{"n_layer": 8, "d_model": 128, "n_head": 4, "n_kv_head": 1, "head_dim": 32, "d_mlp": 512, "vocab_size": 2048, "activation": "tanh_gelu", "norm": "rmsnorm", "norm_place": "pre", "norm_eps": 1e-05, "positions": "rope", "rope_base": 29500.0, "rope_fraction": 0.75, "qk_norm": true, "attn_scale": 0.177, "bias": "none", "tie_embeddings": true, "parallel_block": false, "extras": ["local attention windows", "value residuals", "skips across layers"], "init": "uniform", "init_std_qkv": 0.0557, "init_std_o": 0.0, "init_std_up": 0.0557, "init_std_down": 0.0, "optimizer": "muon", "lr": 0.0104, "lr_mult_down": 2.0, "beta1": 0.9, "lr_head": 0.00864, "warmup_steps": 33, "schedule": "wsd", "decay_fraction": 0.782, "decay_shape": "cos", "final_lr_fraction": 0.02, "batch_tokens": [16384, 32768, 49152], "seq_len": 2048, "doc_mask": true, "train_tokens": 124100000, "steps": 4241, "dataset": "wikipedia_en"}
Each number is 128 + 32 x the weight over its row's rms, rounded and kept within 0 to 255. Layers, rows and columns count from 0. Numbers have three digits each. The size before them is the row's rms in percent of the matrix's.

# up: layer 5 MLP up, 512x128, rms 0.207, rows 292-316, columns 0-127
# down: layer 5 MLP down (transposed), 512x128, rms 0.228, rows 292-315, columns 0-127
up292 103:096070131118123116121136129123128127149097129121206155122138133149098120094113129163115119070158134159145087136202113092129206131154130136072139153075105082083194169074098086149188154163162109157112099117145123101095175092085095160151079134143114142145154066144123157158139117118125164123119043122078097128105134136118131096121024129119133143139120146158126197141118116170137188177122
down292 105:097104128136146111118170102095137162158121108128189188145158178104181072180105064107165102191125144168183143126133116187166101092127162162103110104102124189149071168101090069127143137183127160093035086101122111138099112183109143106182129123113106148105145103110128137119097151184108162159107091154135100145119156165115122146135128155132099106140164110165136049074153081109107135132130
up293 100:131188104111123075076157100113107084128111115110113180091113110103164113184163085142139127142135029143151125145115136141136127144102158139170123147163119100135131157164083108097133153108104177218177067121102114167084140116143139168100111147123156163125178155122102128149147154167166171115131124108146136152112126212114131111076159077073190130113179113173135159053157112095080146095149
down293 098:148109079146112183131084189158181157152119099169095127146105106079074128084134154066088105135115127151133178188155113114158153081138103088126123136140158130131130161124106143150079120190091181100126135211126107149160128150079128106085134122111094113170170113147100039150148123093183115117094093101074163089119143059105127145147120161155107162110133090085156153129155150115150112054149
up294 098:131121119190111114103122133185154059127148094108126133138126061106126039183162124118168125163070154119143119192121139137105085113098156173149157165224096116163138160191103113175148183100097132131091112134090170213108145114173092108125109101161136129151131089170162156143143145119139148145094086145091131107141098177080126056158110093122123157132136133125112084137097134118084130102139
down294 099:127154124149112179143149211165180080119155103170147135089151092139122061108098141101182118141161112132113133138061111129119120141116120106172107100138174152131126128089120112171149109033165144116132152143133163153135151111148144129142132148164175197102084223119101188061105048142121158112071107125145134160115124150080162101149153168110135100128107092155176129140126129089138194158112
up295 100:138137136120103164144113174116142123087164151150141142174159134062129086102106097107099118082122094126212127123113141133106130161090164095137183172096202143177137151099168119111126101097117064172179147132183143136091133183064117127100092123122166081122093130077125176147136120134174100110162109134108139143107177157160085146115144159109098111238088120175192176140125151096135138133135
down295 105:212155138189117141150198149154170103118135130083103124103125152142174160068205103138101129131202132140155074103160124097135087172078145132095132091167074119119145095118066173161098118093184173108135144106128148166148173179134084145114129137147145080119109166113120179138108142108104169112151149113162126185121144124117199178125151106104110135089088074113107090108124163155150142172141
up296 103:153150168125154123126168141145090153064186065120142112119119137081145133146194164111111125100197089136139136239132175087149111128115121104107138168100128121114153076161136088161135127160128112187119098159158136131124121132119071097172117131139106055088100090063112101124099125095113085079134127147135075111111162194158122100159142064142124154125183101106140133134076071162164149116099
down296 108:153118126154165120139112122098099181130115060125136117136125097110099144122118046162115150167050149098088135101090168172144110130118136090165096143141167109099146121159108153139139152070102146185130193111081152188110135119168123114174075178134153196130184111130081154128174218082113108044182176137126126108201123137106127131124110145119148137124163146128091153131126140116165085133136
up297 100:162082142178160113111119135132184166152156169129092099087163051078127089164180107115105102129117106156093140160186087168162157038121148058134109089079173122068135179122155127055141130133115122154101121089116119130158139083117155120157158138175109108130165127106164115152137149094166174148148142113072121133136136153143132110081111147100130098148159127125153088146163145040120176141184
down297 100:039112120148112105151132108114063131109106123143156158200171132134126138118116177130114159132164105116137087117080158129048103151119117212151117137138156080156148109178115192118170120127124106052111112112161099198131160091152074163141136118144165161106167132143120245108097091085148100101111109110171164106094112147120110146129149155114138160161103078116105180135089130128109147111131
up298 103:127058149124079143094118104182133095110119054127107146165111054089090128101172182142126146067095160139066136162180124138148125119099133122151120135140120107123124181098139133121138147092125167140135121133091145091093125105111068140086163102125170149073167064130125111173126143104128178146117098141124102054155045081144158111153121154132105079090150078147180045137090119134132105112163
down298 102:144120122113115125061105139111143071150082115145162123146091105117078097142149097177161093146122087076123109109158097108091174098106143190084167140118063094068140084144144125145208155164114098188121086127113152140136097080129111160177128163096156134162071190139147136108189101113140142162175117083120112112138075140086079133165154124140083147152199102118132164144064142159150139146145
up299 107:116168170120141085119167135092161091072146140138156134144073153140084135065155139142110142122150121146106135142083143096119117108100147159185156122149113052099126076117118137090172178172129156145116136094148130175110131139119075113220172176158069110100171153130097101147131172136099128158144193093180120125118115090123136132044092139101092138124074158114215123117165110112069152104128
down299 114:102140104117089160113083119159139125095109090172071103152139103133117116155160049105187090144139142187135122087139171121144139163142147136095155092100116057133133105075096202166116212102141148085119087161143153142138097061089173116187156147102104114125147127140112076094151147097167156058169147140163136098120134089054148117118089181132116106159089102101151108109138070124126109127132
up300 104:121116139100103084114151118138133072120075137110161125179170072188071055145120102098132098172123094148188172138145065167160108120095118107145145156106126115144163158137087138180126128104166177140123176122130082112103165083102096141157064082104091109077101193114168154135134156109163156150125111108126140083136108166176176151204044103092133150126176110160137113150134122129129138142092
down300 100:138124113112128151173092057150135100136157201201078125160085168094165120134070135096189094116129101123124116117132124072129117140105103106175133117157121153141178145092131108133097173181101114104205131140135103119177204155060136153136090179113080102179078107148130104108132114142156128144119162162093080111129175148113119082189097118133143133177122066122122162129128156122140063171134
up301 108:061175181155191082187145142056131124123122087101150145107163139041132074121121154083149127137169148160118129149167088110166128142108116082177127130052108127140142114132145087110149146085098162150109063086120106150120102158099102107142160098140178065154131117071107129117114156125108178107081126119107092140113132071084154136124129082083107071130094121136106160163145176131128193127158
down301 099:131076142105096130081129170255152160137115137121095149120135181143091107116117110120147058099152114123130159154044137119099127138076104183148107190186137140140116134124142203115104118150131155187122157058141136090145147139062105147121170100131128123130117112173124093111098061111130103122086113129161104122134049130146150153105123107074143116203105148111096135149115158164130126098143
up302 102:134119113126136126094120085132172135113097147149167124184170121103111066114148173162098134133109109107132189150129117089170178136089088096118120111141142095125129130112140142160080093168129187182139165163137099132126142080106114107111122133169021050115161060085122148125152074079155153165088152169081091138120180123104149091098106135145077154068111073151111147129143123080132171149184
down302 105:088168097147163129076093171107127167104109144194079143167131190103101073125149218106124156150081168078079127151124138107110167133186056122166128110129107146160139065189118078189089108139154120093136140156192150114134169078090139083102177151069115101108167164137145129144100158089132119093168154094134148109112133116137126096094178114134154153138128122135122136140174161114175107139124
up303 098:167137151147103129124136109140078097151108163158178115111071090091079136069138150135144124121059115120196130176120124097093110145078137148122158139162137107152113217175160128073133145136112094119180084129086136104197095103152112033078107112135142147088110142086136102128112136116101062114142109118108112084099071113148127123133118120114099191160114149080131140113091133073173141117053
down303 094:123152121142140158134111153129170170135123173142173150084135091188171138075137108131136105104171143124177115095082141130112142116097113098077135174124087169103146099159069196139146134118136123146145138132161147090111093139117077224140164170095171128095092150159091109134163113143092114100130144129111156147078106193061188114100095154125155140170115140142085088158093194097094049152088
up304 091:077096205144103138145197074159143157152063105069113094112133142109096099098135178133190109131095146093172109148154082099160119156116152117121154158094141076156122154153103129115138101108130110169096092157119130111134135094129167155125103190111103135173099091122127167141128126151202120118138197140089074090165059142169136121159117123146069140135135108110132158139076123082101028122144
down304 092:095071134108124150147119158169163083110118158145078162113149128136133176175114114141165134109162173095098112153131151062080071154094099143142167124191160124138143132084073144103172174153144126147124130155106183116085171146118115111117166136092121136141124163120116080171120093107183198092114144084076124137157121129135123151109046076150162073160093146123125086166122115153033104161087
up305 112:129127162107095087167081086109147138132123152106138099151075214132146077141128096120125143115118127131127185111154120106124144108159097082140088166097143092118188100123120184165116145095097095143194154110137089126105118180117121110150155189096128117060176157119118132080152115199091088140053097180152111061144133147119112133174172187124169146114157135109158054091125127149163146082144
down305 116:138121146136155137126107099080087138118131117127156138196142150154102108112126092095128142071162128096129087151120116135077124146157134150172195172168118120146127157081140061123114161047068157133126103123157112172110085142128129086153076115133089111179142134122119038083121130164148116063098108163098071139120104145070084101187179104084095097092073138124119138111165123196141145088106
up306 102:152173112177113119109135152030109157108059116101078160100140164103115101119141129156125161143167112123122145127124182086191110128104068105114134150167084181102158143047104124107115127128101105088063099106147128119049090106108122135084159149107120078109148131155092103089139141103142136131063141135174130132122125164112127093033115107077145099104111052173148127124101152162155110131143
down306 102:160133102115121159088045109102092106116146075086118114101170185144155158191145114127150056096155147110105100145135082088115135155133133131141067101120142149095111116064154106121131129153163132117181148145158168102126074079136111138209114145118162114095138212100098112103099115133113160123174149118037118126124162078124123117173098148113171179139123083109109078168115097162083136174150
up307 103:061130104135136082130178193170118163095124120132177115155117159100110115123099085115165146082101100098130186097102142151151113137072124109116187049103100091131129097142131101094180170105111162093073109122109152138116159137083131100125133109136108157110111109122096113089175165144138160190100138134101124092140081133178136190062072130108141142080144098160139101033135164149112088149186
down307 106:118110138085166093181119083119122162162103126093163101088094147095131100130135163118083112123110197174151125115136147122127136105108143094107194137071125067124154143107116153202099131088060144187104111139161096139090136124120107138153093144128129037079061123166136146161103168189126102118062140158088084130141162170099153090125109085161137160129127096109144164169126171212122116118130
up308 107:172182127120093158165122123095155106156143133148063144167133108106109181119115165156074148125155201130118135118098150133099153140157187136115181057143136134166156095103093087127103142125109134076129126085129147143139175120094145130070107115150189069087202158150148152151170153095116123129114098061140112102142075098184154091106122115171165144079114132129147087116084101119049066140160
down308 106:079104143128128135127142126129104116062096055125072082108131151193133187118115095116103092096101158135157111152129150133056068090151133119107186140172131138119101124111092000078113108119101138085138118075123105093127093081143144112157125191159122099139180064144159163122102099139139129107127198189119146146172127136161145143150109136155177101148108131134106114166107119116140134153107
up309 109:127165166114119119126102164129133103129141079142109120183111100099129160076089141092142095124046140126073114139101093155076163174103122085179170057110123170123095135137129095067150090120147125144155152130165108118145188079132154100110143141123169174122115115160093142151161125122109096136143135091203128130186045135143164115210067178089104137111120140189136176129103187124127105116148
down309 107:150140116109158158102161108087139132118128069069111130132104095113144124104141125084172140097174167126095050148076124063115208180098135147103126151108157189139157081151079107127091077103128125190160171116120122181089104185134128147128112127176124145169175085097182124107113097118147175154107120126128092157120160165110126117150154095110123107191126119150142079090143105039108160077128
up310 104:135106077116118064104168150093156092077147091069110150152057171191132177114121158169125147122102092158154094131165104078128114132169188161087126117143139141156134135156098156141122169159144095124130122156082126068120176090043167088099052083143148161112151102157089122067092118113112121135126128085121106119074115140146141147101110122087110155066081161105147133163131193140133167110109
down310 103:092046102121097129081097158089138168153165030134120143134111117145120162129141096116073126160171142107110135087142125145122107130076083079086169103138167144127065076106168216099113128050182156112140104128175093108164080156124155153142141095170138132139126146099168154143157139091101154120122115154131110132214125124199164105169109135151165131107120146102109142149091127088108140088125
up311 091:141172186128120098168186168097127127043123114143154136149096111115153097113073135133138147078096090105100116136072100171168125199143153138159104056110188135145115115116095092121069154110087104132158138150106175121117137071212109131096149065139109152162076090187110074108120123183076115123167110126144141104142096170125147165105124157115115149161122147110116127159073091102121136124073
down311 095:144107145097162099118109167120132067207133178137152131146097152117117139130093098139135202103153145062147142107071140119121127132165164095121138128225062110162072127110138087114156184183122178142117119155116073093133088104084095090099117161111149165143151142120165160101135137139155131144142121092170114163148121129119125097163191157096164112148108106127156134140065103131076162182215
up312 094:162228132192120093103134105090198103129145072094155104172093137165136103131121145152118110122105061126098126140103143179129146094113111151110173128100093118120173206090129177118191156112092144137140132133123124150121188118128131110080147095141116126080155174108215147105173143163104097069117105129141121139170154136113112124085163138085066160113124133092192135133118161170117192141112
down312 099:135084108176101100117081142155147135117122163132172146121133129126134110100159151133174142131138113129092132063159084115124140137071124109067171113106136116173110095163146143163145144120156182094078116094117145199168145126121171144207158092181058130115158176147170062147101151094123118172113152130095161134113177075095107064072072117161097081088143158158134122164188165159106115151131
up313 097:114136151184107074189096133102191125141174207127104136140183034152174094152076126123144199145089092147111165114150164116109118107129145107160154138140161173102168073128118113138172140130117156171122101130137082109141085080081151139199147170100100106116110172125109128149155136126142137167070088109166098147108171118134166113130176134139123146179173128117125111129049143099174123089131
down313 102:164156142096101137076122107172138106165104146092126101148048154071137092106105125079108110111121154129098111147126107137082133142169131158123189090134138161108114096157062155142095083135124117127182145185152139109164044141139152165168142162128105112082138079072109101187113166125128131156085139114187113147163121141138181112127143151125128062125124200154139120153139204125050114145190
up314 097:122092126121103161171164079122132138072156107174113066119156150083104142107131122149221156091166127101110120129130106177075125135118101144118130131104182107104157100127066122135118136121160190129199141172138202159182121132097097095098114174153122128173135165152110150149074136169138084172161112143093120093123174078200163132143108127103095136202147149089164125136138123096145099141058
down314 099:209105142107141124146077121090109128114144177093088132160103156108170104115166120158051163110095086173084136114093164131069101119124073126142095152093134134124145134122192122111116131148129163118187150162120069160188174098139155164147174098156159180086118113142168121201074114107085175129144187162161133174093093146151096089111158128134104133086148104111109129125099058132100097158129
up315 095:077180145132207159138161041074096109109143082145110132112091126187108130128100167092070128089129168129176108152145119159112119084159131135144109185155067170131149132152149160088118114136172150146109107134151097174105081114156188106102108150125159136139118108178146127175182105112146117212144165106127119154158130065081111102152102062136155139154185129094122120115093089082105157122106
down315 094:132100138120135094129098125045143149052149148145164107113236076128118152135092121131132144082129149138101138087148128149104099136104194095162192161133081159088082118125190170149155093078090114150159161121148109181127064117111119167152161149128092078175125098094099156128146104094093131186156105101189148083120143122120153125147149176118106157175087146175145134156126079092128143123132
up316 090:181154195096142118145129145096211149137108154121128098196096146105127141128169165173121128172129181104167126116123073117180106124113180116120170118143106112155120160111150094094179137124085130104157125127127083126138148102115106061096126111202110136153134141047149102098131115094152132192085193125144130096110079145088180111134162155090036084159111169120096120155120127146145126142189